config.yaml
n_layer: 11
d_model: 192
n_head: 6
n_kv_head: 6
head_dim: 32
d_mlp: 768
vocab_size: 1024
activation: "tanh_gelu"
norm: "layernorm"
norm_place: "pre"
norm_eps: 1e-05
positions: "learned"
qk_norm: false
attn_scale: 0.177
bias: "all"
tie_embeddings: true
parallel_block: false
init: "normal"
init_std_qkv: 0.0406
init_std_o: 0.0
init_std_up: 0.0406
init_std_down: 0.0
optimizer: "soap_variant"
lr: 0.00695
beta1: 0.95
beta2: 0.98
weight_decay: 0.06
lr_head: 0.01
grad_clip: 0.5
warmup_steps: 200
schedule: "wsd"
decay_fraction: 0.653
decay_shape: "linear"
final_lr_fraction: 0.0
batch_tokens: 65536
seq_len: 256
doc_mask: false
train_tokens: 286700000
steps: 4375
dataset: "wikipedia_en"
Each number is 128 + 24 x the weight over its row's rms, rounded and kept within 0 to 255. Layers, rows and columns count from 0. Numbers have three digits each. The size before them is the row's rms in percent of the matrix's.

# layer 6 attention value, 192x192, rms 0.203, rows 73-191, columns 0-95
103:119141134147119142124150111109164133127150142112112132097128120144098120160149136070103135097112099110107120133123160124159126143126139102137122066116139108129155125098093145117143109107133141104121138120127145110124105135122138138089164158145177121132115131104170156119100132146165123107
081:169104126119111093173153147124143129078116131145135135178139179107087111143102115138162177156102146127159154113122113115157142117108099180145114128182109192129128130070146096155098109173108123160107142135123135093150087134135134106119113124113106133141125114136087123125111171124092128159
087:114193114104144114105148160101144103127111112125118152089140126162115087145134143106123126108122125119117128192116157154129109140151141106124117090163155133110128119136130139127162112176122124108083143090100116114123150131176163127139140141102143172098135088129156147144123137101111127100
081:150079074132128167120118131127160135172091110147173108127170143170102085106097105105148159134169137153140142121146140147129115135143125134145113117113120145102126100107161124097118070117140147105071100139113138106088096116109095111159134112135114140142144121141135158117078149115132157134
092:110171138146141132122127156124152107117116106123101180152135126167134067147114164117139124119144162137120102103121139156150152154138114097136117146135122107161147143116153125153114113110141135110101167162134121130138135089119120121043120146097190115118110135106131152166166113080105145128
083:113119118161117122151096130115144158118102082114156129123149145141115140149139136089117119113150129097122118084130114123106106149104104107149097138112063170146080169105100146095109133166134124138167158111079127131120125107124119139181120154108119185100115158118160135144056126166121140155
097:113098127096116096099116155144159106136095140138144114152165154117112097131143133154127141135136182153149108093104117143109120108168114152161124164155108115156043184108133081118165127144144113155125114156128124118164070120147108097125120098160143117123140123074144129136095103137161118111
101:119105136148097148146133110093086120139172111102089129105074124170143139135133158149139094178145135151082117113148093140108151121137076129112120135123111127103140104126094097153069143128095111183141126118161149100111100168148147162115121108100102071119123131143168110118141143144153113124
089:129116076153128130139147147164125140151166134126147128107154115112116110107156113150149107145130127097086159165115152121118149167126142093119085082125116095119138148111159128068142152156127091134103147060128123106137140114120187132129161119144182123108121140129094122133169130134122134134
082:181158157111144103176154184119131165116113102154138084131142121131111085156121109109151149100129145115156117141123121115143130151106145145095148102125132100131133168116144116128138180136123162101163097099091104109139138139126129090147135149137114184083134126152133156157116112157137147159
093:100110117109134134101117117116139082150106152122145143097133171137152154165141127164120088120142131077124140169097121145152142054076131127130152142112146103113118083145123133086177095125127127158132149157159165122131111115133118122154131122116093176114099101105133136099174101197134139157
079:137140142144140145144143135130105136130123119156145092090128119148126115133180125109160148109135103145092133079110094136100109165138151147086111162133117153110145156125129161169116189163099121115123136081123124136135127150152120147184079157133121147110163148189148104132161137095118111124
088:120074139108135159206102132135142095151146139105100128128120122120157121131168120130149105133128152140109115125119160119097127135101146125127146193135090142132101155105129098112112170139101096161178160096136119107127106124146150149124158127134093122121160095133145114145166134168116126131
092:101142102155128142103137147106116102130133108144079129108124162141108108140105122130116087102097133109115150163144159132121104126106110082128149131151114119104121151131143111102114088169143166140113105153152154119110142153154150119131161124136139173136085126097071127187104144149116130165
088:169081126128127121134100101173137145125174129152119169120127080105143177135117117135112137145127152137168129083096145148104124149148101120118120089134172129143116115102128110172176116116127123158118113157124126123109117127097163121171109127137113100135144087139140125120152145143128131150
096:125162118157119144145148111127098173161175164130154157123136100131097117106132131145138145128133152138161134149101140168139111168165136103132158100117116147116180156157159134128107107188111107125112158153132129114130146101122132114107112166114158131115173107123141069080115165139152119065
094:100160143106123126126101104092088166168140150098076086118110101123124132152128113191112124114135119172139136099111124143083108148122132097164151114125098122034147116149137133143117117098141126160132184081174133111124173144166105129145154140106103123149088117108133113104123137131129130092
088:115110077145134135091117138128115126129122089118149118079117119106113092088112128065117182177146115122115096162145072105145090135135100170138076111125143117141110149114096142130150121108151090122173089103133157155126108130130126158109135168160109129150136147120147133161132097112164164138
079:165109117125135165160129139131096102079128115137207139134119116146134100127058124107085155140136154113130138108119123097127149128140146156126128127104097144160139122132113154120116126106096150182132114132158135118117108134118113162104111152131121101102161099124137116199117155111098127137
085:142129139127120134142126103125119130142143134136128172170080139115134143106099160129143102102148119144148129130097125095144060145113106069154110132111116123136123130161116124125096147078098111167109128128119078163129149089116164145105130122128125132086160150148116142107094129165154143095
099:106114090102171118168124110123118134109106134139162124111094126097119114130172134136156064094098160171150175130109109176138111153151137113128150145104145134100124123155085159108131135108134145099112182132123120132162157145125097156140126115117104117135147144121134132125139106174129119095
109:107158136155102135104146120158169085143144134109088168152187150176076120121097135124121126129119144154113092150115108098130136129123121149130110115129132078117143150114130108097123096132143119125098094133098154126127109109156173079074128131144168166101141129105143137137123120129103123107
092:141129132158141118111116137167138151154145141142173120104140145149129121133085102157085137131120143156104143152122134153134151135104125106158153130106076127092105093156122156099147122130197129115153184130147138136109140069115109110104156128155118111128061153138136194136117115143141135157
097:099087194124098099138128146132167145131133132121136140125115084107103105131156108109095165101078170102139144120148092116119092125167131112129138145182140130109150132135114125156084136057143147153096122128102119136126109145107139099122087154120132102184160142128101138125124085118071112135
090:132141117124104159071105115126131115125104116106104183090123142136070172138172134145170160175162111148157137092136107102155095092122121151154137136116146178113118130103143112114133183112134149104118084156143120150151152134135145130122136152110152114138085099111165138120108157090135133173
101:143121175141130107151082122161116118170140148146138138115089145135110099090148102154135100139141131071127140119103141122099108117150141133138139126122140143156135120110090133138130147135149096153121108101165171124162141081118132126117136121137167154115101139072086142113162132138141101166
096:090122115107140098107144135113117122148148130119138147083076110158092151100104148144134128136136149102112144153126136107132185124146116123121124098151108121108159138110192096130120082101166130111150136109121138117151154084122118120108098111133104079135126180140135078194165096103131093165
091:142132119112109129111138132139109161101137080121116091141121099093074081134127150132123115142131121107115081079125138135145143083139133137140099136148160111170113135128185115133127123150121118167156072122113136137133132126147106134151164169119169130130142112148099172101120121137179111082
091:144155149141157111137103123125135113141107119106127113102133144095121092104168164118146124113124123105124091099152119122104165149146158155118136126129115127142116133174124112181100119160095107104110103135105129063099144148151142097156102080105161139128104158110136109135118158141124121142
095:145121152122113090120132125116125139061140164139138145140159115150196146146101117156119136104110121104096138126124135093131143122126134104140092168128111116113113136162130129164135082126135131158128115109147195113132075144127135130132117114099106133130149121155111155153114110130116125129
095:135109125204107174172132098070124127135171093159137125094127152133159100140120133148141122160137118138082126137189101118098129086094125137157085154144151108102160130109134156143129078094152112104129128136120123165136125096142139166148145121097150111125138112112110101090114118119159140142
099:179118147163174127156127110153139080113126133101157136145071126133086164114128122119105140128110136112131145094109116126176110106127094114118108140135145156164111127158166137097148153130163139134128138183094107127119153123132142133152161087145134127140103130135105110148180163156136122085
089:148115178142142128137127152110121122126106118108156099098113093120163094134165116120166111092098144133115149128077097126164102089145149142129136117109119118122092126128118091147148137155113170153077099085146126101129090110160194170157165121105125150134121134124135089086162100150074105128
095:118076120133145130127140149105124146106091150118137132137080152114137125141144130125150182133130151152123136145119178155118152148158096100084141129142182109119098158127134065129141179146091104133122150116116105124125118153150112102150150157100151133153137163127117161173123144118101141145
093:124106150109159201118130148127137158118098134117133105149092103129114081146145110172084142159117091056140080156113127089140131079142111111147169132187136147119125131151141139139123133139143132142178150146110114117092128102117158107112102088142130159123108146107152114115111139119161106129
087:096112173092131104152122108122129161111119151102128128115121146113094148107136122150114116131135127136122152103127124115143094144126105122170153153089141086124086116164173131129147092149170160132117121094147105116164176116147147105115131102095128120104173155078126093154160137120111084118
100:133186110161158146153149121122125113099104160165092143152101149157179136181111142109135121154117128178161144137146117123122141152114109133180102146104125146167073125100150075122144120131131177120144141154137098140166151121136139130135127115132137111123159060133131112131094121081106133075
095:111144137120083138105138107108126109142161116097128109125124119090126127165147144127102119148103100124153146123114151081092126133129152107101100148156089124129159108109128120102120113143093136116144110116113167130122077155112149142113124078168144140135098125117145158125127134124118112106
094:150126160135150125124093119103120137136124122079129116146078121140125125089175102136154147147095132129121090105114155146106121132120110094170134134139141146124119112106127101154157123131117073142129116173115130119154167064099096130154091103123105126114163133134117142126116122112088146152
093:144126151101116096185113131138130107115072112122126109151147159104092137115134144151157122142165135110146141089144105141160145127126071120101089104126133165067121104169112135114137159149105075138161134139144103155133120157122158104100155133120075090123112124116089144124116139151133103151
098:101145127135132156154163101111130129137110138132113152109133186148138159158084095104131168131165116113126124155176176096119151160143112113111082104136082152106159086129117129150120113115146130107142176107153122145098139130135133183138106174135127111117134107123146138135123123160116083147
096:133114109138124148110143146134151144118113124144129150114127080114136124123108170169199148119135139089146161139122107137088124126150102119120148129121128153125128106127111167136147098109137108153118128160142133124122137133132140126161172139092115099141135136139106117124149158150118136118
088:114138106130103118164112150098141123151157119146134158131118125146125128150152152130101146140086089143084140088153152104111097128144133063140093118143129079068134132110134152140098108150141132118135173139107098108123109147139121198137105174176134160143130116138117138154143121108103102135
092:131074146086098162137153150137130179168155111125115107112139133132123120096152138138163124146134127125064151117119087104109135126133205152145141130132177106106138165160160142158129173130138143128104123135156158114148114150125062158112084150155126137129126098116143150158099128110135147110
094:136133088126110171113109158091131122166163108140108127139134112154164147107119117121086143157120119097129112137144105117119169111142168120124173111144172144151121117113078110111136132177152147114145118151118109124155139161136159169157140121120121129108111159131130128175155116122071120137
093:125132186123126185146140141110137111102152109160103135158110131153073108140117139144114116129138159101133142114105111156125148132085127129166115105128131126128142160131108170094131115136135136121133112121131095093093154185084103166122109096108123146117166140165157143156124125114136121161
094:109121144121076109137149144118122127155112149123109124142138144116140137127154151163123150095151101121103127090152128123103133157109141113110137067094101111124120127092143155115135089118155121168162115094114158131143085100145149131143140119092140082128135132140152057135114098115112133124
097:125117107133108188121132109144149131166130115136101107112095143117162176122164125085145130116113130121082132175135099143113105121127117118118138128125129171140092076124118120117105097144139168102114075147149109124111156076111143137136120137133147147111137110115105139123200127102202121126
092:118105128122136131069111131135114136108105137142126154140151135102147141141156128120144111071091129103103109159135115157096128146141153151156152157137107126138123125152154159098099107087129124163160141165134097139116085153143133125141130129171153129158130086123107102142122100076152187147
103:137115143081103118177167125091082092134108128107138169165095114123149097137139118136125126081124124177093141158116151122165120117150155176110150145092148122147167098100107182159133149175146089176124107159149115163166086104133136130123102093125122105134130133141114115107122159126119122127
095:108147139146093117096084146134107098161098128132139129072114119128154120133135141163149130166093105086158130128133100135108127143120093104140120106104138116082137157161116115122157135142151114138154166115133110142119159123142090151111139146095130112138108130114139106153204102099121119117
092:142147141115096105034143124135131169140117148136117150099116136161120107124099127155113119120108145147135132136106129134134136104117147127148143147159109143139148138111176135153130162122075157141134121107158093159115146149145095126134175132131130093097119165108120134169114150165130118120
090:091180088177122155093128130119117099108130129084151141133190110119155128153146099084144153177130172095168158155133129169133158134145131134157113183107117111121126111121143130078119127137117091144123146150132116154123150115121139161151110096123111114117159144133131158155154130110131110160
094:127127120133124138148107113142120104098130115162168149112115121131118102085109117160114129128137096118118117122151119155137074154144110139053080137072190157135120108140139131145094154138077154163139097129140136137166123109149120113133117122132122103137129131137202123144142085113113102065
094:127138122134122113171110136138125126130121127161121123109101141124155168093111133127098118137088136077131116123095101109104121142129170166136122129172153127129138139138175163145089112151097147150093139151120205108109104120152134106155114124101126118158119187147102161125141108097127100143
119:138113147135149148101096187121102160113111124117173115125131180115126129110136122154177137129146149103103091121136106123124111097133094111171148145148160140119116126180146135139131117129140122166091168117115100149120126092117170104152114164168173154117110148126155159189150121137141135066
107:112149128147130106077135149125171139160129126148085122149123068155132140112187136151137127117124146115117155121147099135125117123080122102139112112108124155117167085135122135166122112122176133126124162098148130134127132100139127110166137120141126119116081087101137130122132126139097180143
123:082144124125163124128147144124170149110103131119133128147106109094131131148158178145116172160144139097091124147133175087127109074095150115133072118123124132162119110100157139126133156087107086122092125113128126117127117128117150184086132106104089138136129147137123116160102126130138180159
112:114115168159115110124117131113120142123118135093136088108139149133144123106115094141127119183167114103142089104149103174124081116068176111184125186141110095075132114135116147159115097147121169119138163144156111132135137111115144086103119145134125135119117126116144120142154121119115102135
122:161104120108106153099157109115106173122137110156099170131133098125098130119118113151137117103106138158141125127120093134146127178129141107158145194082116158113113114123156114086139107110152152165141147122155110111122086131142133157105065138129169164115164143174076169130121181117132137129
108:093123163151096127094100116120148130158146152123114097140093126146135146137131150129132133125185108129137132146119115102121122175141152136159130086124112150153155112147116112173145123114136099162113129098161156123112104130117098136146089091151111132151124112106095103114122137135105143134
106:160172137106137129099137141152131164164123126115145146120135129161129134086140145077140123138071157144128141143134125145149131154119135155108140119124147164144093081072141142130093136152121150150142141095103101169109131163175154127129119129107117196126125143102131148144096170139125108128
120:139141115120126149151162119146112139148151096132126132095158136147113164107154105123159146094090133144102109128130092113079109162089126123155125124105094192095127122125144150114136120105138174127166120109154121114163168093125154120131173099144093169159141139154106138157084192114095123155
116:148152067126071126127097144149130164084112154127152125182148095120113121125134118084153140119157113088128138160119117134110169130152138116185094157102078119143130157150146117154112139128172120168140167123157123107112143078155119117157101130122124139116097106163046150152155142133109129152
129:124114077099135134147148132146124102124111149106126076126107112138150137146096095122150125157100131163080127083093172110096110114130150100112117109139120147159117163141168154138134094122128138091111124171154146130145164150162142129130131143103165138138138087102102142140080081135111142109
132:122108146138119143131125109109093133137162137117149152139116110114090086128139097123116096133118097144128159147106095101099158133128082150144072144116118136123119152140105150188132092084100133103153110079153168113105134143131125129162196102095101126147114085124110127134111124163127120159
108:186109111143106140183128144095141135127133124116090132073166152105125143136117143133155085101105118164122120153153128108107198168156133175136147160093135146116151133090152106122156128111130148132097062108114146152155108075126087091104128120165127093133086180117136103101111137169136100121
123:080118101130135149109127129140126076133106150111131135141147115128167137137132147133105094129123149134150150095115149134088159135170138113117133095132185146145104157075118140123122171137114134111149109174100145149146109129175147157106091129088139211149085130059141083094100082167134117098
105:179121095106122169148125120150119124113150119108165147126135153132070117141138136094139139164093102121145171133152100155150116139154119132132170108127164094179140150141103132115121153102096171128129134113096134126148081149124107116159125126147135097168110130141091102112098116092121082087
089:150103115143141141138125151112123101132156163089104176150106121140146146118129138081140150129120178155168139148127162102109128124149091094151102153124124167171115123149126163143097127119122134115099097146111083108128136117142119133111130096142153154153141143110138123149151110136166132096
106:151107103097079163106128125145135097143130137123134134160106191136153152075113122129148136120177128074127114130121109124107124145186098084104116080099135110086139108103141142137117104145155163127105084118132104141133138126119160101147179124124129172153136118117117144101121117142122129130
106:177129107133168131149113132101122126098156140139142119095113154114118132096140122106120115109172148169131160178145155130145139141129121154162147173088122145135156114139086078114116134129093147106163101114163174106128131153122109111113150131132139128140133144150131149103093154094150101104
117:112150149147143112090131084068124095166088131117129094147131119097100120146159176105106124135178089153078094165117142159183112149139132133147121116097091091147129119144155156125143137132092094144076140124160142111150149101125163117133087101129108114100121109134144140141163177097138147129
132:178123162125111138128169144134122183095124137162109154117137162129109098123114127123105150089136167116172111089120102144148142199144145122144143157083099131090107152125138122113145130125136178152131112125143105147140149089095095104144171130166121108118109151171123117131137137143155105146
136:134109138141127185089148145111097145149132112121135136095107152172144117097123167115116090110136149137175159161130100171153132158166106161121186107088119136153105123137101126068143154155142133143129096160166163148093127122142100133122125164170160121105135101125095108100140151136154119127
099:117137128128107129126134094117117110165148150079137137125111123106133170104104157153066125147105128150127148163106149122168084126137109073155157096124131104146141129106154131100144148098135095103137101153125143131130119121144136112151121078113117116107140145089110081135188120119098145100
129:172100144120150129132110192160167125114115155174156115095125171107138123136118110166103098118143142134139126093138071172078183093128152136130141153141123092111123125125115097134127117144152114131154157144149186121152084102140091058128114116122174140069121154100139148136138102144121115111
108:146129115152157119132135148127145139096123147086090155093164136085120132141147153140093103113105110110085117136154135140127142128113099140148160073146126118143150097157155143131153110098136093141110080114150179148141166116125118105099131142169126104109094111083143129135145112144124135130
102:134145104141145093143057127117134104132133079136114138110136154125097090146118161107135137171102162147085178134137139095133096129133131119158135115163141145156118156144086112149095096119132095119102079138085157144114116110121148107138077149162101113107133170154090119137109130141103112172
114:126155120163127099104092158119127107140167097084211118110115093112125123136094145135137136164102079134064140143125102122095155113122189084100130131124151175121129107143141118122115108108160114092123142098128161125115117072112132143152155121080141137161135099150140155148121151091118145115
114:151122162135151107131142132101128106142141163150156163129127103109144131145134140122115125112176103084106130151132084145124100110171151126147102119096124103099115132127110117130164089115127130148142125128137140111172128126123137110146125154116131098104130087124138133126128167081110144100
131:147098119128087100116141144144093088134137114101113132104095151127155157117136106165118141115134080126114107125147108158118137136126176101121187159145164108154158115102174099097108143137089177128136095162094119113106132140149118085172166107132120108149139106157093094181125136171129133119
112:089114153160144149139150157151128091149115147105074169118151099141164148130108157091092058116151120100143107160122176127134118110095111170127097092147135161111119122103111125115086143124123145139130119135122141151095117137144131130076110093135119149117110155082129116170127073138123146119
116:128114178126132124098104134125103132166145138102075138106111153132137141145140109121162125166108099099147133127141063097123147095112133099154138099131108107152145137133087118156132096164120160125134093148146157097107158168119100106140140143138125159116166088082142125167159130129162158098
118:164120145093134151093143146079143123154124102145072145115130133162123150113128136169140106122164153129186117134146063143157139136149122167113081131071116136124108139105143150121165122127175123114154149076101168132127108145105126129136140097123133183111126156115146095118124171147107132103
126:124145132135111148106134092146169156117142155142152172173111099130084118120162164093116137127113162118086106131101125090120125128139117090146094098125147152139161149131109144199122159094119085171124162098101088124093167120114133127128124150114139174111112134120120164094124144097113139135
132:117135164130167177108119142118130116148126137142131129084131159152167163117136093155086073151159123153128132108132103115120147129131107136085154119109129140106105128122152147109175109095148148152114142131146128119113103136158150150105132155134122159132134110112123142144130106117075135106
096:169114130138088089096114109143070138167122124133130133127130120143109149171136155155066122105144089125112125106069145137093171136133116131101119142146130127125154126140146132163108156120130148164168122188118142140125122121139134103125125121105145107115120126093101171116138155131123133171
090:129141146108141145114141126096136099159139082141106091149119150107126136128135137137130109100141141127169115121120145098157157116116146134128136109106128115128106120125097179154123146156116114180111173140128120138155103104155122103202141153140124116109204131130171082164091133136126130118
090:107150111134151103139130086148111150094174114130135149110096150118126110145148114160110165151116123124101202136163114123127127126118095136128135109094140105092118105115158128137126092123145105096112117172150117145145130107114120186118104166116125123125157149148138142125169090075072127118
096:087113085129149165122129140124095119128098081118112104127155111104104174124116157122108151099191081127129138112130130121090131161109122129092143143113129104151143147143177134099102117118160156097142085083102097104118081138105089117121101097164156120142142147118108135128127088114113175136
085:098086160113129151099136127102102079105100118125088124158105160128165143103103167124130150159145111108093102128108107154137102117137115109128106127127127119112179126118099124140142102114158094125146132145131110144143120142140139161169118086146140108129134164110111106082192143117133065157
093:128143095128116158154134131079111157142106127136100143116137114110081145125128123170143060129111119128122102067119137133106160130197157111171144133097158117171124129132127121132130157133160102135158160151091160133122120168104086103134092094129156155131127122175139132095126170162129151140
089:141127125138123196101129122151144120146130117128098141113097119099156153130153156130156104169161175119153126123141086124167126099147127116126104125143136108074120165128148095113126157152117170136144158109092080154123099115155115110105106125135095165135125100112188093104111173116190117157
086:136131119156140135127107097116111130108112077132132140118166079132131159103142141103165112150078090123129118119085164162158117166168084153111150097098146133098110102152119140115115166138150123099139107142119155143130107113114113111110132089120129143165124148137064148105154156133148118121
101:102100128194089111118123137127144108124190119098149115082136128122106159129180143119134124145103169111197149107116098098130124128165124129151141131094147113105140156087083098086123111142103124119122106109107126142125107101129117151155142140092118132170148143120096127105163124122133143158
092:167154112122125147132094125096137120108120107119167105156127119108136104086105125111129115147113151084159156103146103121132094090141131158161129128095110139164140131118104134160120139166171150141104116082139131107150102098106099152119142155137117120128128130122183076076147095101107095142
093:127153113105103150103112132109116123148130132135134145060159147114133141079129126131173104129113144155152132186101127104113081106080165128172158103154079120170147131166125136123101079112120111091122148100127164122121131155128122151132103159116109132151133088118127160144102153166143104150
091:076134145142188091131127092125132133135162162093117116136096145116156151084126163090113151127125096139096185130067142128137141111133158102123143071093095173135116140102132098138109120104111132118102131145143105145132128174114132113088128182109110133105101129159102140109147106129122166114
091:115116098119113106129130120131119111129141119090152157094170129071159139122084130112117134115113139135134130138132160138163121094139165137111151132130093142127134098089142125125130129087151099130114156135081159137092107137148109113140082132144091131149140128106137116097124119107115144139
095:140134139083107124118104107139124142135116088114128098066160148114112100127109156135163111130149112153150124175079126110150163132102166127163173109112115163108132124171180134151114148135146113113138072102132123118137146163128125092144103147115107103099139090145124136191136140120128175119
100:156158127130100115113116095113101101171123111147107167125133142146130143121136160147113162114161111139140135131122152130129177120094097128127128187132108154143163133111122160143101136100123129148145170148121127130167138121177155067105129175158135098137139113145155187157083142137116124157
093:119155144165126095150174105112115088099098154094163140158090139179121115076145154102095128095112109157085151110085111133131156148126098160130105114143081143153151135144131124119088128096125145103176098137128126160155105133094158115129140130137103139137146104151093121093149080127110136150
087:143110122138164153116133158121102147119159105113126143120136125102149138149158099133147150120118117101086127134119143149096126131161064119145130108100148164132092119103099122127151145138091114149075146109111119128117188153138143131155103173114155102116130130136169161110109134102176101111
100:125142112137107106110135114143140128117150111142165106124155149158185137169114139084153183143171094140136146122137131127140162137122112129111101161127123122088123145138148107123117130139113123105143138131099107142170093157126155097071121102138136135098091118125102136108119126132145126123
086:114112139118104161052112128104144142138090117099145108089112152131174195117164114101169189133136104135144119095110118129147150163152157120133121146106131103131138121130113112145131098120087131164093094104132137121156143121097136164134141144127112102135103146155145118126136161148107163094
088:106130127117143101120120144115100136099140103116130141144123134136148135110125150136121118136113077130124136129153114081141129110147140156136168137146146127120115164079116108102138122142156076133165109099158132134145135141125101149122121110141141174133111105158129088140184184132138167158
099:146125102149143144093158120104134124087096084104096137095164103127138111139144140101139106169151107098107168164090109122115158159144184151134137170144128136137151157123118089129119103151154111124141118098130096120147091086115179118104100119132142153103098107146124117121116086121127131116
091:105142092157091160114114128140124090166141128145105103114103163108064144155109116166121127082130144145114128148108117143133169135137132169175113114134096153140105113143131130120130156125168106104100152087138148117131112144138102146150126098072093148127156122085138128124111110143066116093
090:131143152124118150133131127117135131122155122120127135113096149167106122135123135110211168142152111147145077163123129111129133160117104111106108124130139168128125130119124109142091175101087181107094109115098107131092114140119151091140128175106125174163128089122128134114103142104129144139
096:121159112157115133107143159134129092112166101131103131101078097134087133120130116111128094145121146115133127125100155108086129150119146133139126174132094159139135143090114097136108129103125134125116182171092118107147128117136137135079150167134104157147134113123135073147157138171103117165
095:158114118078134120127149157149101125123138128108141084104125123103079152094126122103162138140100153145126093105133113122178138125118121161086142102095104148133077099094130183149161161124132136091140135132106141118103129141106097133166097108136137143130135172140122134149134106124154092177
098:170101118116069126153152142151109132077183150140153126125108134125124143118120091117149106120118100073135066138126123131161171124173148162107133140151136108110137136087116147116162149130129090145120144132126132111124160134155142112130169135150180117144136140149109131136158115135159098129
089:107127156122096107139112117130130122071171093160149127104122119103096148102131108140142118149121107116117150118113116090131123130153061153093151122166136116142070132126080125131146122167112095144092126086152110153103143131135104107148083146134175118113121123173154105127157141149119130167
097:112157140114103142132121109148130099103102147127131119153118152162105164126103153137104118147162082165120113115093132120134105069174147140122100094128109109124107139106147158128124130138163134128126103182116122158097096097127143152121141095139121139099137117121135145100203137149196075131
101:120135140152109101133143137115129102135138110152127097127120070147123152123175130142147115136126107116149095135067130132148142083147124096108128131137133091166157143136122155129178115170116145120120164112143136129121161142140145112141149091146143093137123104139143157118138134138146131150
083:141129101085123143127104141151151119104117086124099160106155135112187122121128172143081095122085136109138118120141122137106170135151129100157124095135040125174127119152110123105126168129111115157145150130122129131120121166138128155123166112141133148129103107111129091131089143144150131131
099:143109129117103133131126142091166107071143147134126155108112131141124131098108133074080120142115178122123141150143147151080107170194185149173132151149140118129160103109122105133112086115117137102127120139152128135103082125107113098108133123098108132142117146109113116141121125148125111126
091:111090087142130127066120107094140126090132162114129119137131064113147134118097140148136102125097126138107132139131153106139139144131138157180152130097145128153106148148143109095154103107114100149127111136107130144110094095104174127139139127142107132118141101125123118147170133102082120160